config = dict(
    num_hidden_layers=21,
    hidden_size=64,
    num_attention_heads=4,
    num_key_value_heads=1,
    head_dim=32,
    intermediate_size=192,
    vocab_size=7473,
    hidden_act='swiglu',
    norm='rmsnorm',
    norm_place='pre',
    norm_eps=1e-05,
    positions='rope',
    rope_theta=10000.0,
    rope_fraction=1.0,
    qk_norm=True,
    attn_scale=0.177,
    bias='none',
    tie_word_embeddings=True,
    parallel_block=False,
    init='normal',
    init_std_qkv=0.0237,
    init_std_o=0.00366,
    init_std_up=0.0237,
    init_std_down=0.00366,
    optimizer='muon_variant',
    learning_rate=0.00751,
    lr_mult_o=1.5,
    beta1=0.95,
    lr_head=0.00903,
    warmup_steps=24,
    schedule='wsd',
    decay_fraction=0.721,
    decay_shape='linear',
    final_lr_fraction=0.0,
    batch_tokens=[8192, 16384, 32768],
    max_seq_len=256,
    doc_mask=True,
    train_tokens=146200000,
    max_steps=8603,
    dataset='wikipedia_en',
)
Each number is 128 + 32 x the weight over its row's rms, rounded and kept within 0 to 255. Layers, rows and columns count from 0. The size above them is the row's rms in percent of the matrix's.

# layer 12 MLP down (transposed), 192x64, rms 0.172, rows 136-170, columns 0-63
size [100 113 101 105 110 102 112 100 107 103 108  96  75  91  99 100 100  96 106  95  86 107 100 108  96 100  85 101  96 105 114  95  99  91 109]
[[182 125 115 164 112  81 152 108  92 137  82 112 101 140 149 176 112 188 148 118 133 159 113 108 118  94 178 200 172 148 113 101  69 173 119 157 146 121  79  99 116 139 131 127 156 121 122 105  90 126 180 130 108 129  88 192 134 121  54  76 108 102 136  99]
 [116 180 152 131 133 131 170 128 148 135 127 124 114 191 150 177 103 101 129 165 104  92 145 102 100 202  90 132  98 114 154 157 162  82  49 182 104 104  93 131 135 114 169 159 121 131 147 146  73 137 145  87  91 174 152 163 187 120  84 121 162 127 164 136]
 [128 114  85 130  84 134  84 152  87 110 114 112 168 110 127 165 139 118  44  74 121 131 167 131  93 113 153 166  69 116 169 169 125 105 193 114 104 168 170 150 167  80 116  75 138 127  91 126 149  93 153 126 122  90 167 132  77  74 115 134  90 143 114 149]
 [116  96 187 128 156 129  71 115 136 128 117  91  91 146 107 175 134 121 108 155 104  99 105 216  91 178 160 103 137  98 137 155 158 133  92 165  92 113 122 151 166 109  86  64 119  85 181 138 136 171 167  82  91 176 147 113 131  91 102 115 108 141 169 110]
 [111 147 174 132 127 123 147 153 151 143 132 148 135 150 103 104 119 153 132 185 107  96  65  85 133  96 156  72 126  98 156  95  83 123 165 113 112  80 102 171 163 165 206 123 145 156  94 144 108  57 112 116 138 156 112  93 107  55 126 108 179 181 119 145]
 [144 109 147 175 150 132 108 118 142 209  73 107 146 167 132 167 152 122 117 114 154 101 183  92 144 149  77 124 140 103 111 154 171  60  62 146 122 139  73  67 131 111 163 110  82 135 146 111 105  88 147 144  97 156 169 113 140 184 129 150 109 103 159  92]
 [141  68 156 128  67  87  91 145 116 162 109 103 114 132 137 125 142  91  60 121 139 103 151 143  90  79  86 197 134  54  87  99 194 104 126 110  94 104 185 154  90 171 155  97 119 126 133 159 142 133 154 131 152 156  79 111 134 154 134 118 109 144  89 111]
 [ 70  78 149 165 157  95 148 143 129 119  49 114 160 131 122  80 173 133  66 123  94 137  80 114 108 168 106 110 108  77  88 178  97 157 113 106 162 124 133 126 133 104 136  91 172 114 116 158 116 129 123 140 155 163 134 101  73  93  83 179  75 115 171 116]
 [172 143 148 175 121 185 123  86 122 108 138 114 134 123  86 143  86 117 232 142 100 162 120 130 149 149 130 151 123 174 194 104 111 154 160  65 108 143 164 119 106 133 139  72 211 135 120 116 148 192 141 122 103 135 111 140 125 126 172 102 168 133 138 103]
 [136 144 179 138  74 150 119 135 139  56 120  85 145  84 122 105 161 132 150 121 166 173 162 133 135 213 160 144 114 131 162 134 160 119 132  86 101 126  47  71 121 101 117 145  72 142 117 130 118 128 106  86  96 153 153 123  73  70 147  86 117 155 134 154]
 [117 159 128 109 125 129 136 138 119 131 115 106 138  50  83 134 127 121 146 144 185  61  97 128 121 146 124  53 176 109 125 112 190 154 121 119 114 170 111 184  89 120 132 183 163 161 177 138 182 161 117  89 107  79 146 134 156 125  89 138  54 117 119 119]
 [ 80 108 156 122 129  61 111 139 102 167 160 131 146  85  66 197 166  85 104 131 181 101 109 188 161 173 144 127 130 122  88  98 168 156 169 124 108 115  93 127 109 102 154 112 111 134 164 143 124 150 143 173  68  81  97 132 149 170  88 154 153 125 160 110]
 [ 87 147 128 136  78 131 145 124 171 157 120 123 120 135 144 148 149 124  52 138 129  81 136 113 113  99 192  91 190  79 128 114 167 195 125 199 185 124 126 150 131 130 139 132 135 119 164 151 114 109  81 124 156  59 101 155  94 116 178 140 120 167 178 147]
 [138 170 153  99  93 120 105  89 137 134 149 174 189  92  96  66 170 108  89 103 125 130 102 145 119 105 155 135 159  78 140 149 111 140 115 138 134 175 124  78 108 171  80 167  90 126  86 122 180 122 134 118  94 146 166  97  99 131 177  98 120 212  75 134]
 [ 77 111  91 130 123 122 149 102 153 141 108 124  80  58 146  97 135 167 142 208 113 143 168 148 135  87 123  86 101 165 131 103 105 102  99 101 179  40  83 121 120 106 113 144  89 126  73 124 132 136 141 145 108  73 168 137 173 102  94 133 132 144 175 155]
 [ 87 113 184 141 162  87 157 111 141  92 146 122 120 159 152 126 158  70 191 162 150 119 151 121 163 122  69  70 152 113 135  86 156 162 204  93 121 148 101 106 151 173 125 100 126 151 126 105 153 107 106 117 135 105 100  59 110  49 157 144 155 122 142 111]
 [145  91 165 146 140  46  90 122  94 126 113 118 134 118 121 129 148 167 171 163 157 177  57 171  81 155 183 159 142 168  82 153  97 197 116 163 110  74 113 128 141 112 159 107 161 127 171 163 141 152  82 120 121 116 115 100 147 121 168 115 123 130 109 179]
 [129 118 167  47 112 129  80 165 130 103 172 144 102 112 162 147 144  95 135 158 128 127  72 125 116 148 102 169 121 108  81  77 181 186 104 120 158 154  40 100 140 112 155  97 122  95 143 167  97 182 151 149 124 140 132  88 190 136 117 153 118 160 148 137]
 [177 104 128  76 142 148  57 166 100 106 133 153 152 119 168 156 133 119 165  81  97  94  90 148 176 144 132 143  60  83 165 107 143 124 117 108 172 148 103 132 153 134 129 132 121 166 104 150  92  93 152 128 124 160 137 130 128 120  62 172  70  64 121 191]
 [135 112 107 126 108 103 195 100 126 127 120 129 141 156 108 131 116 130 103 189 128 104 155 119 185 148  69  14 137  87 115 108 112 171  64 117 101 111 131  82 115 125 132 168  73 105 123 166 125  94 134  88 156 147 151 117  93 130 103 100 129 133 177  77]
 [133 124  97 101 113 159  71 146 160 143 158 144 148 142 109 117  89 172 154  91 176 131 130 148 180  84 139 188  90 164 157  62 108 106  71 130  94 123 158 188 136 100 111 106  78 164 146 169 140 151 115  91 157 127 132 152  84  89  97 134 147 110  61 106]
 [102 146 100 112 130 144 132 143 156 163 151 110 127 137 104 106  66 212 164 146  94 113 116  93 121  96 144 154 124 141 110 164 165 118  93 131  93 128 157 135 115  89 128 235 138 126 151 114 171 117 120 114 163 123 169 101 159 190  77 133 158 197 162  93]
 [195 126 168 123 115 131 134 129 150 119 116 100 130 176 179  78 138 123 142 130 171 166 115 141  93  92  47  60 111 157 130 112 213 135 103 140 120 136 144 144  99 136 124 205 154 128  75 141 120 123  83 173 109 148  77 141 111  97 152 153 119 119  86 117]
 [134  77 114 119 108 137 147 139 115 166 124 109  88  73 109 108 142 153 136 184 118 136 184 127 158  63 165 108  68 147  79 117 123 130 103  91  89 120 110 124  89 186  57 147 155 125 123 110 134 106 113 109 120 129 158 153  93 166 193 145 213 138 145 150]
 [135 147 162 166 178  35 136  90 143 165 139  79 156 133  80 167 141 132 149 147 128 143 169 119 116 112  60  68 169 151 113 118 149 168 143 173 112 115 116  93 120 142 105  96 172 116  72 115 165 113 168 105 155 138 119 163 126 100 158 119 149  82  79  93]
 [111 110 161 154 173 140 155 135  71 148  79 128 141 172 137 174 174  81 115 169 140 115 124 142 101  44  88 110 135 157 200  75 178 115 126  77 111  99 159 126 117 175 111 132 122 137 161 131  89  79 184 116 127 182 124 137 153 139 154 134  94 130 122 149]
 [ 85 145 119 120 146 156 134 118 145 111 114 144 159 125 150 180 171 153  85 133 140 108 130 112 104 138 158  86 152 145 186 174 143 140 100 209 178 125 128  94 120 138 130 121  93  82 147 126 100 149 152 111  88  76 144 192 117  58 181  96  92  60 117 161]
 [132 136 186 141 146 105 122  80 125 126 123 140 148 160 103 145 127 143 125 157 116  97 104 181  88 154  80 222 135  81  96  94  92 125 142 185 115  99 132 100 160 159 140 168 183 118 101 166 104  86 115 168 100 127 178  61 101 147  84  91 108 120 118 142]
 [131 115  98 141 106 150 144 125  32  50 129 126  63 126 111 106 139 168 170  89 146 183 116 163 146 110 122 151 132 167 172 165 118 142 101 106 116 113 106 100 151 103 129  64 128 141  82 167 106 158 173 157 124  89 111 148 116  50 145 137 168 139 134 134]
 [182 175 111 140 110 188 171 110 162 160 113  68  88 115 124 141 165 157  78 145 140 158 138 131 142  93 131  95  87 156 139 153 113 143  83 164 105 104 146 162 140  84  99 146 142 145 119 146 152 198 137 164  69 116  51 120 167 122 132  76 148 156  96 102]
 [198 116 103 136  91  83 125 107 124  85 112 174 168 152 170 176  70 134 124 100  86 153 133 179 117 111  92  61 180 119 147  94 124 107 171 135 160 106 117 101 133 148  98 149  98 115 104 148  67 116 131 131 147 146 148  98 154 169 123 174 112 109 112 205]
 [122 124 118 113 141 134 161 100 175 186 112 115 103 148 161 109 114 147 110 126 125  65 172 151 166  74 145 219  75 104 116 101 137 118 131 104 124 106 205 131 105 167  99 127 116 115 126 123 126 130 138 123 158 170 115 184 127 219 108 115  63 118 106 124]
 [135 142 142 166 157 103 119 162 178 136 121 112  96 136 231 135 155  78 160 101 122 110 144 136 137 184  84 130 137 101 131 130 123 128 162 102 143 145 111 134 157 135 167  22 140 149  64 147 134 137 134 101 142 186 104 130 116  70  85 135 142 106 152 168]
 [ 98 141 125 151 122 152 119 126 148  79  92 107 181 179  88 139 179  97  63 147 184 159 129 110  99 102 132 104 132 112  62 143 107 139  85 154 100  94 132  82 108 133  64 124  96 182 154 131  86  55 112  92  93 129 138 156 145 177 131 107 112 111 154 154]
 [124 119  77  85 110 167 100 123 113 124 148 162 165 168  86 138 155 159 128  93 123 102  79 166  59  98 112 109  65 157  98 151  99 129 139  92  85  87 168 165 159 129 166 119 142 144 114  62 132 115 196  91 156 157 126 112 164 137 175 157 143 180 130 136]]
# layer 12 MLP gate, 192x64, rms 0.509, rows 137-171, columns 0-63
size [ 98 105 106 100 104 106  97 101 102 100 103  92  97  92 106 107 101 102  95  97 115 100 107 110 102  89 101  99 100  97 105  98  87 104  98]
[[117  70 146  95 138 124  87 134 158 155 112  65 118  84 125 166 161 134 133 158  95 133 158 113 133 107 140 119  77  89 142 130 165 114 132 115  20 136  81 114 222 111 119 150 127 127 165 119 130 180 164 160 152 119 166  81 146 139 145  90 123  91 137 143]
 [101 119 118 175 122 131  93 110 107 110  53 131 101  86 144 106 159  91 174 124 100  90 104 172 106  81 127  84 196 134  86  89 183 100 139 143  81 140 120 149  75 166 115 114 129 145 176 118 184  99 146  82 124  80 131 131 130  89 113 100 153  79 110 150]
 [147 162 125 151 191  97  80 137 123 110 128 118 124 146  93 128  71 127 152 122 138 118 150 128  86 131 175  64  90 177 145 203 158 167 116  73 110 154  77 177 111  97 155 145 188 151 153 112 133 114 159 100 110 147  73 156 145 128 106 167 150 104 177 151]
 [ 79  96 129 179 114  96 135 113 144  93 105 121 146 102 124  99 103  89  87  77 138  69 109 124  13 116 107 144 113 163 103 141 136 142 131 135 126 149 128  89 111 112 111 131  95  79 141 153 152 133 186  66 126 101 148 107  92  88 114 103  83  84 160 171]
 [152 150 168 147 161 168 103 126 111 126 146 138 117 221 143 157 158 176 145 140 166 113 165 123 120 119 164 102 204 102 131 125 129  90 121 103 122 135 136 142 123 146 137 121 131 129 133  84 114  99 178 132  95  90 103 124  96 119 208  58 185 147 194  92]
 [164 120  92 142 113 154 155 134 176 148 105  91 165 111 148 128 163 199 151 109 106  84 186 107 104 124 141 132 100 150 174 127  71 114 140 152  72 129  97  95 168 112 167 176  85 126  84 124 119 124 147 183 138  86 102 139 119 156 227 125 114 108 114 143]
 [183 107 132  90  86 170  70 144 116  99 107 159 162 139  98 146 118 176 137  81 102  94 159 153 131 147 121  45 171 163 165 175  69 135 147 110 130 131  80 121 137 107 110 138  70 101  77 137  96 128 111 135 136 104 101 122 126  65 121 121 125  96 193 118]
 [128 133 140 158 113  95 138 171 141 129 109 133 111 131 182 136 129  93  48 134 120 111 178 100 161  87 197  57 152  79 135 150 160 121 144 194 138 136 124 153 151 188  99  90 156  94 195 121 150 148 141 135 172 120 154 114 184  74 115 132 116 126 128 148]
 [120  90  83 118 134 134 134 169  76 146  55  99 115 173 167 118 151 129 148 161 117 118 114 106 116 160 106  81 131 141 159 149 159 123 127 152 190  63 124 142 161 114 154 142 161 176 104  46  86 176 127 136 116 106 204 132 127 114 130  85 134  84  85 122]
 [107 141 146 147 185 144 151 130 169  59 127  54 142 133 132 124 116 123  84 101 171  90 141 148  94 172 155 138 141 115 124  81 170 130 104  62 106  90 105  66 104 169 107 140  98  93 144 141 166 160 129 118 165  83 124 130  94 108 142 146  64  64 111 130]
 [149 158  76 124 190 175 101 107 141 111 111 170 132 132 133 172 207 114  70 122 132 102 200  96 119  60 110 158 119 144 128 161 119 103  86 142 104 134 105 179 122 140 144 113 139 103 149 123 163  95 175  71 127 118 158 142 136 150 193 134  92 125 103  88]
 [150 199 118  90 190 126 120 131  91 162  88 100 104 135  97 134  94 108 175 100 157 169  98 111 145 143  93 144 106 145 144 154 100  66 175  76 108 135 154 119 108  90 170 101 163 115  43 138 116 108 135  82 150 170 136 163 181 135 121  97 127 110  87 132]
 [136 121  78  89  85  97 179  66  76 118 105  87 105 126 149 175 118 112  79 115 128 150 103 132 145  95 139  83 105 155 155 110 164 104 154 117 134 134  71 125 123 155  84 149 119 127 161 141 174  93 147  80 199  96  93  82 111 104 166 132  88 180  86 131]
 [147 198 125 155 149 121 135 142 126  79  94  36 168 100 116 123  58  96 139 108 101 124 123 164 107  96 224 147 148 140 156 138 100 122 112 112 171 113  89 124 137 150 169 104 112  91 124 137 181  74 126 143 151  96 121 145 110  92 146  83  89 139 134 114]
 [ 95 155 113 174 159 115 144 120 121  99  95 135 146 108 124 131 176 125  81 178 119 128  91 159 114  76 117 145 135 108 181 139 198 128  88 111 111 160 130 157 143 137 159  50 184  77 151 149 123 155 167 188 159 126 175  50 134 136 120 156 113 139 119  91]
 [101 137 122 118 158 157 157  74 111 159 100  74 165 148  92  96  87 134 112 116 163 169 108  71 132 119 138  97 133  67 182 140 140 118 120 182 121 146 146 124 217 127 159 137 155  84 119 127  96  78 126 169 102 130 174 158  79 103 164 147 136 175 163 152]
 [127  91  86 124 106 120  90 116 138 137 102  85 103  96 125 133 110 188 113 155 136 149 176 133 138 155 190 101 146  81 119  95 159  93 184 117 105 128 191 176 138 137 111 143 111 168 102 156 177 103 198 216  93 112 112 153 146  96 126  89 153 132  96 112]
 [122 130 114 126 173  98 104 158 190 112 130 147  84 109  89 184 167 148  95 119 138 115 129 130  88  82 129 140  55 184 117 182 116 159 147  89 106 129 138 159 102 141 115 138 130  76 112 144 102 140 168 129  78  85  63  85 152  77 161  62 125 122 144 115]
 [175 109  84 122 111  85 137 132 130 144 131  30 137 153  96 144 144 203 116 151 157 112 123  78  94 131 132 181 177 117 105 143 106 113 127 143 102 171 110  77 110 104 133 101 157 134  61 141 157 123 127  73 137  91 115 127 143 121 107  47 110 157 151  93]
 [ 82 204 111 141 153 149 162  81 106  81 110 170 141  73 155 102 124  86 139 106 166 154  95  90 105 148 153  87 132 132 118 122 183 162 106 167 143  97 116 134  94 143 121 131 167 171  84 132 164  59 148 183 128 116 124 133  99 181 129 141 113 158 188 146]
 [122 149 173 139 146 135  94 126 117 156  79 145  97 141 147 152 158 107 155 169 134 136 146 138 124  91 129  93 182 182 150 167 136 112 122 138  53 107  89 144 207 134 205  83 172  98 112 167 123 103 112  78 131 140 130 147 153 112 208 100  93 152 131 135]
 [168 129 140 158  84 103 167  96 161 106 161 119 137  92 155  66 152 133 115 106 206 135 136 171 126 132 109 116 107 131 142 167 179 102  80  80 111  88 131 123 156  72 156 118 180 104 103 170 101  60  86  83 129 111  96 160 136  99 159 132 170 164 120 110]
 [137 119 119 138 161 200 109 114 171 114 117 103 116 115 115 144 206 128  95 163 103  84 188 141 161  84 121 130 127 102 132 147 162 103 145 103  56  90 149 124 164 127 107 121 134 119 116 119 172 111  99 115 117  96 160 191 116 135 161 140 226 144 181 154]
 [179 130 100 115 152 145  77  72 151 157  83 104 162 124  97 147 139  84 144 196 176 143 115  62 131 154 148 188  84 110 170 101 157 166 193 123 126 152 126 107 122 126 136 113 132  98 152 151 157 101 127 137 108  87 170 191 124 100 159 118 147 135 151  71]
 [130 141  91 161 183 170 109 157 170 156 152 147 137  55 106 124 122 137 140 121 138 136 143  61  61 128 108 108 195 165 115 158 132 148  70 187  97 128 128 144 150 136 197 163 134 164 130 123 118 149 125 135 195 121  99 149 172 111 110 148 133 127 173  80]
 [168 145 120  98 132 132 108 132 168 114 112 150  97  83 131 108  50 165 186 122  92 131 135  61  77 139 149  98 127 201 103 143 126 149 113  86 119 144  97 131 121 123 129 125 143 105 111 129 151 134  95  96 130 105  60  99 170  73 186 193 161 156 111  89]
 [ 97 116 156 101 129 127 116 111 163 103  77 147 114 121 123 100 118 121 145  96 124 110 189 181  79 178 111 118 102 121 136  96 152  78 160 162 125  83 142 180 172 125 183 152 213 133 119 133 138  82 145 150  51 104 184  76 132 124 145  84 121 113 125 107]
 [136  87 111 112 144 114 132 132 159 126 139 117 166 150 100 147 153 120 114 118 152 113 141 132 109  64 153 141 144 189 139 163 178 104 189 182 124 147 186 110 112 154 151  94  62 100  75 114 112  34 150 195 133  99 167 149 129  87  90 107 126 140 123 100]
 [140  97 103 132 118 137  93  93 137 119 141 118 151  85 153 123  92 196 130 144 148 142 151 152 141 110 209  93 122 129  97 168  63 119 110  67 129 141 167 104 139 152 125 163 128  86 115  72 140 128 156 126 137 133 158 122 223 108 166 160 167  80 187 139]
 [100 119 144 111  70 122  78 121 211 123 102  99 102  89 145  63 141 111 131 118 223 145  84 117 146 120 148 130 114  88 141 165 131 114 125  88  84 107 123 132 102 153 127 132 166 123  93 177 165 123  97 132 134 111 180  82 143 110 154 147 192 109 179 140]
 [193 133  90 117 197 116 180 112 114  98 127 122  77 119 158 155 110 156 106 118 104 187 154 116 120 201  80  99 114 165 124 153 128 148  94 107 129 136 128  94 162 143 102 135 129  65  55 145 142 177 133 101 179 149 138  87 105 121 194 122 117 110 117 104]
 [109 156 132  85  98 172 144 125 145 182  91  95  92 167 150 135 122 150  90  88 101 113  65 116 141 159 179 101  63 128 127 121 146 141 153 121 107 115  83 141  95  65 162 163 144 166 108 129 139  70 132 163 105  81 154  76 109 171 127 142 121 192  86 109]
 [139 187 155 126 201 171 109 116 103  72 124 165 163 130  90 158 169 157 140 104 145 124 118  86 155 153  85  86 135 126 187 163 135 127 104  66 110  91 128 119 121 181 178 137 134 137 108 113 110 123  99 114 103 134 138 167 140 146 158  91 152 167 212  86]
 [ 98 135 142 138 184 111 208 155 177 126 114  36 109  64 124 125 108 119 125 156 156 110  89  52 100 205 121 146 167 140 158 160 123 126 107 158 152 138 167 140 115 133  92 158 105  99  99 139 166 114 122  84 130  77 125 129 131 120 125 103  90 123 151 106]
 [148 173  70 208 159 101 107 117  90 161 134 104  86 138 110 150 165 165 115 105  84 150 194  57 125 150 132 116 132  82 176 163  91 148 128 120 142 115 118 145 176 114  96 104 180 116  85 144 150 110 151 160  92 123 138 139 148 119 126 103 101  86 198 132]]
# layer 12 MLP up, 192x64, rms 0.545, rows 137-171, columns 0-63
size [108 100 107 102 102 109 102 110 102 102 101  77  95 105 109 101 101 111 102  89 105 101 101  97  96  91  94  94 103 112 106 103  97 105  99]
[[ 92 173 140 143  93 138 173 129 162 172  93  99 214 132 112 149  91 143 140 144 111 141 169 123 114 101 132 152 134 180 137 112  64  93  90 137  71 150 141 126 174 153 162 133 122 102 156  34  72 134 154 100 152  90 165 103 140 141 119 127 120 145 128 172]
 [183 134  60 157  44 100  89 133 130  95 115 151 103 121 140 145 164 169 141 107 167 142  82 195  94 135 141 189 126 120 106 111 139 141  78 149 109 123  78 143  91  55 164 145 120 131 123 123  70 172 121 159 128 136 164 138 119 152  81 125 141 142 134  93]
 [115  85 110 117 137 139 105 157  35 126  94 139 115 180  90 109 109 115 115 146  91 107  59 138 140 102 133 183 116  98 193 112  86 140 126 122 112 103 124 151 171 144 149 139 108 102 131 157  96 103 170 171 170 103 135 187 142 100 158  88 118  58  86 146]
 [158 135 131 113  94 118 112  80 140 180  58 189  85 164 117 145 149 155 136 170 100 107  98 113 152  68 122 142 185 135  97 138  91 170 179 154 139  67 125 104 129 157 137 126 149 150 101 145  66 135 132 188 153 171 115 116 162 107 118  80 167 135 145 168]
 [157 141 182 190 108 131  86 111 154 157  79 113 160 150  61 161 136 114 138  47 152 109 154 115 169 123 101 162 129 125  96 162 157 121 109  39 130 169 135 110 136 149 153 127  92  90 130  96 138 132  78 168 177 163 151 157 135 105 102  97 155 162 137 118]
 [146 104 133 139 125 147 158 127 136 103 121 102 129 180 139 164  76  91 109 115 117 135 129 178  92  98  81 111 131  56 149 135 122 139 108 145 204 147 146 163 168 142 141 134  95 123 111 147 147 126  70  73 114 129 133 147 171 134  26 105 154  99  81  65]
 [124 117 132 150 132 132 139  98 114 115  44 134 113  86 134  81 104 106  90 180 101 155 136  94 121 134 132 123 180  31 109  80 125 163 125 151 153 126  87 135 164  96 138  91 173 153 108 101 118 106 152 174 108 122  78 165 146 174 181 127  61 137 137 121]
 [152 120 128  77  77 142  86 155 145 218 142 116 117 181  83  50 113 121 136 159  98 159 120 172 111 161  96 103 129 148 120 127 202 111 121  95 141 184 175 105 176 120 143 114 153 118  90 120 133 166 100  83 159 139 122 132 161 159 133  92 141 149 155 147]
 [123 188 133 112 153 153 162 145 106 118 133  63 113 142 191 171 147 162 157 155  53  98 130 135 123 174 133 104 122 170 162 138 111 103 129 106 128  68  69  76 178 109 106 134 151 156 127  75  99 148 122 157  87 107 151 187 149 188 124 145 111 124 150 119]
 [131 156 117  81 134  93 137 152 201  97 104 181 117 113 111  90 171  74 114 187 121 128 135 122 149 122 157  86 190 191 138  92 149 179  85 124 148 158 172 129 125 107 162 114 148 165 128 186 180 103 130 144 106 100 140 180 121 164 130 158 145 161  93 145]
 [ 94 143 143  95 181 112 119 102 106 143 131 146 168  85 131 185 133  99 102 136 126 141 111 182 153 143 194 132 196 134 189 165 150 151 185 151 154 111 100 138 182 106  93 128 151 180  52 176 121 121 129 137 143 152 106 137 127 148  82 110 100 142 168  89]
 [201 105 135 115 139 115  94 174 120 125 171 125 146 133 145 168  86 147 164 130 124 121  87 117 100 148 112 133 132 127 144 155 117 113 126  93  53 174 101  72  50 105 103 131 142 166  98 100 129 139 127 195 151 164 114 181 175 173 101 136 136 153  65  95]
 [117 171 178 125 187 128 135 113 130 164 115 173 139 116 120 110 153 147 112 197 174 150 114 145 103 154 113 114 189 127 148 136 131 149 106 168 129 140 190 117 103 199  73  62 170 137  66 156 123 149 175  71  83 131 132 127 165 128 141  98 143 146 159 126]
 [156 174 109 178 127 138 120 163 110  73 122  77 137 137 158 182 182 145 121 192 110 206 129 144 133 104 154  88 147 164 158 152 159 105 125 114  95  97 116  61 132 141 161 122 116 129 179 120 187 111 103 166 116 133 131 174 168 152  99 119  84 117 173 104]
 [132 196 131 156 142 113  87 170 155 115  90 103 141 118 131 154 145 138  87 128 134 151 124 128 166 172 126 161 102 126 158 127  55 155 128 107 142 191 118 124 169 136 128 100 147  29 152 141 151 185 179 110 156 205 158 152 140 142 102 104 144 112 100  86]
 [101 143 156 110 120  71 196 135  86 187  71 146 140  97  85 105 166 118 174 156  99 114 177 130 123 150 103 133 165  62 103 144 138 144  81 161 119 181 109  85 136 101 167 102 143 130 165  65  97 159 121 146 143 107 177 125 130 122 152 120  99 184 115 114]
 [ 83 109  93 153 108 129 118 131 100 156 189 118 120 171 156 139 144 109 162 157 128 139 137 122 121 157 125 142  73 100 175 136 169  83  79 119 127 124 174 126  76 109  71 128  93  90 111 176 116 112 112 195 108  96 110  82 193 138 124 129  43  98 159 137]
 [159 132 170 109  75  82 102 112 112 125 185 120 181  82 167  81 177 138  99 219  82 104 132 115 112 150 134  90 160 136 127 119 123  68  91 133 152 131 146  91 138 165 147 114 193 153 117 154 145 139 141 145 151 140 147 138 143  69 165 159  96  98  91 117]
 [155  78 211 166 137 151 113 121 162 138 205 131  96 132 125 104 107 149 107 127 107 123 107 178 143 134 135  85 149 124 148 112 166 127 202 132 176 116 114 209  94 127 142 161  85 118 130  95 153 113  85 173 118 152 127  95  89 147 128 154  70 118 168 144]
 [102 163  96 231 156 121  99 113 107 179 106 170 107  68 146 127 109 193 151 105 133 168  98 156 130 160 104 116 116  89 152  92 178 189 137  75 128 112 115 170 101 148 112 169 153 132 122 130 120  68 145 137 119 111  87 135 135 151  77 145 125 143  95 141]
 [107 115 127 126 126 116 114 207 102 119 166  94  95 145 156 114 122 140 106  99  81  93  82 133  79 125 137 110 184 155 154  93  88 123 134  99 154 221 155  96 157 107 139 108  84 138 138 107 134 173 135  98 115 146 176 140 108 180 134 178 153  62 176 127]
 [139 113 147  94 167 143 140 102 137  81 108 157 183 120 203 109 104 131 174 187 116 167 113  87 168 136 126 105 164 138  80 175 182  85 119 162 125 111 157 137 120 137 138 115 194 159  89 110 130 152 143 124 127 133 132 103 168 159 202 106 130 179 153 179]
 [191 162 169 123 146 135 124 105 167  35 143 132  75  76  87  85 139  72 138 110 163 136  90 139 132 131 105 109 103 169 122 101 153  91 111  84 107 116 151 111 145 137 158 185 154 160  88  90 101 114 164 141 130  58 121 132 127 134 144 100 116  83 148 174]
 [ 86 147 140 109  93 183 112  79 116  81 117 140 106 173 136 161 150 123 182 107  97 127 122 113 159 149 176 107 144 125 125 152  74 131 131 133 164  92  81 136 121 159 148  74  89 141 193 114 126 135 111  97 158 198 133 115 135  74 144  94  83 190 179 166]
 [180 164 140 178 135 170  92 204 112 123 138 111 163 129 169 153 165 105  89 165 146 152 121 124 161  83 139 147 193 118 133 128 109 136 125 164 137 103 113 207 138 195 127 155 132  76  97 134 206  76 152 137 150 131 131 157 160 109 141 162 156 133 132 133]
 [155 137 145  94 158  70 139  99 150 130 115 133 103 137 104 110 119 127 108 157 150 140 158  65 102 101 107  90 163 130  52 104 102  99 136 129  95 163 135 112 154 117 166  93 109 170  41  62 128  87 120 198 112 106 124  93 168 148 116 102 105 179  88 115]
 [160 135 139 149 116 163 163 139 123 146 128 127  50 155 165 188 118 162 153 147  97 126 161  97 119  76 154 129  92 184 133 125 160 165  98 157 175 157 113 126  80  40 110 136  94 146 186 121 126 118 173 138 123 117  65 105 155 115 153 171  95 124 142  90]
 [143 135  43 119 111 142 176 139 130  94 152 123 116 139 164 214 136 141  98  49 129 101 132  93 187 158 167 139  91 135 151 140 141  98 189 146 158 103 177 145 141 135 100 140 131 121 149 121 154  94 200 163 140 153 135 110 103 120 109 176 182 117 121 135]
 [158 113 154 174 137 102 167 131 155 131 124  84 125 136  81  91 151 238 107 136  92 140  98 122  62 116 137 105 106 163 109 160  40 120  84 143  84 108 112 104 152  85 160 197 161 120 160 121 123 134 135 167  94 140 127 143 115 122 153 137 119 119 139  92]
 [137 154  99 127 164 117 157  37 126 106 204 140 149 134 141 172 155 161 120 129 139 177 127 104 158 128  84 161 151 178 163 105 128 155 148 109 172 160 211 146 171 165 102 102 123  98 146 115 103 107 162 172 162 152 132 152 130 133  95 150 159 187 154 140]
 [177 195  97 127  59 107 158 182 118 174 166 123 139 134 133 162  99 131 130 130 152 178 168 214 152 155 120 148 130 112 102 117 165 161 122  57 134 160  90 192 122 108 182 125 141 147 140 133  76 103 104 111 115 112  93  78 138 122 110 111 135 124 125 105]
 [134 148 170  95 110 191 165 164 140 177  91 122 107 146 156 144 159 147 132 133 141  90 155  90 125  89 158 145 191 105  66 133  74 115 105 139  77  69 104 116  72  36 141 100 119 139 124 173 109 100 113 165 111 134 142 161 158 110 109 113 109 100 146 151]
 [111 128 116 118 141 159  78 147 161 130 139 124 169 145 150 116 158 145  62  82 163 146 157 122 197 152 132 156 132  84 169  99 142 134 110  66  93 167  99 120 140 149 158 112  84 127 185 138  27 186 142 114 125 124 126 179 103 106 128 104 107 153 172 111]
 [164  70 124  80  91 126 111  63  39 137 136 135 130 179 125 124 135 143 130 131 110 123 172 121 132 183 132 140 122 136 104 140 146 135 106 120  77  77 128  98 129 153 121  46 160 114 146 134 124 122 152 104 120 146 103 200  76 105 152 139 162  82 120 197]
 [108  84  84 125 117 126 157 170 125 144 149 187  97 158 122 127 136 160 117 142 104  76 197 124 103 135 207  70 121 145 107 163  54 109 141 151 114 123 155 134 121 129 136 138 143 173 167 129 119 111  82  92 137 124 130 114 214 143  93 111  91  86 101  81]]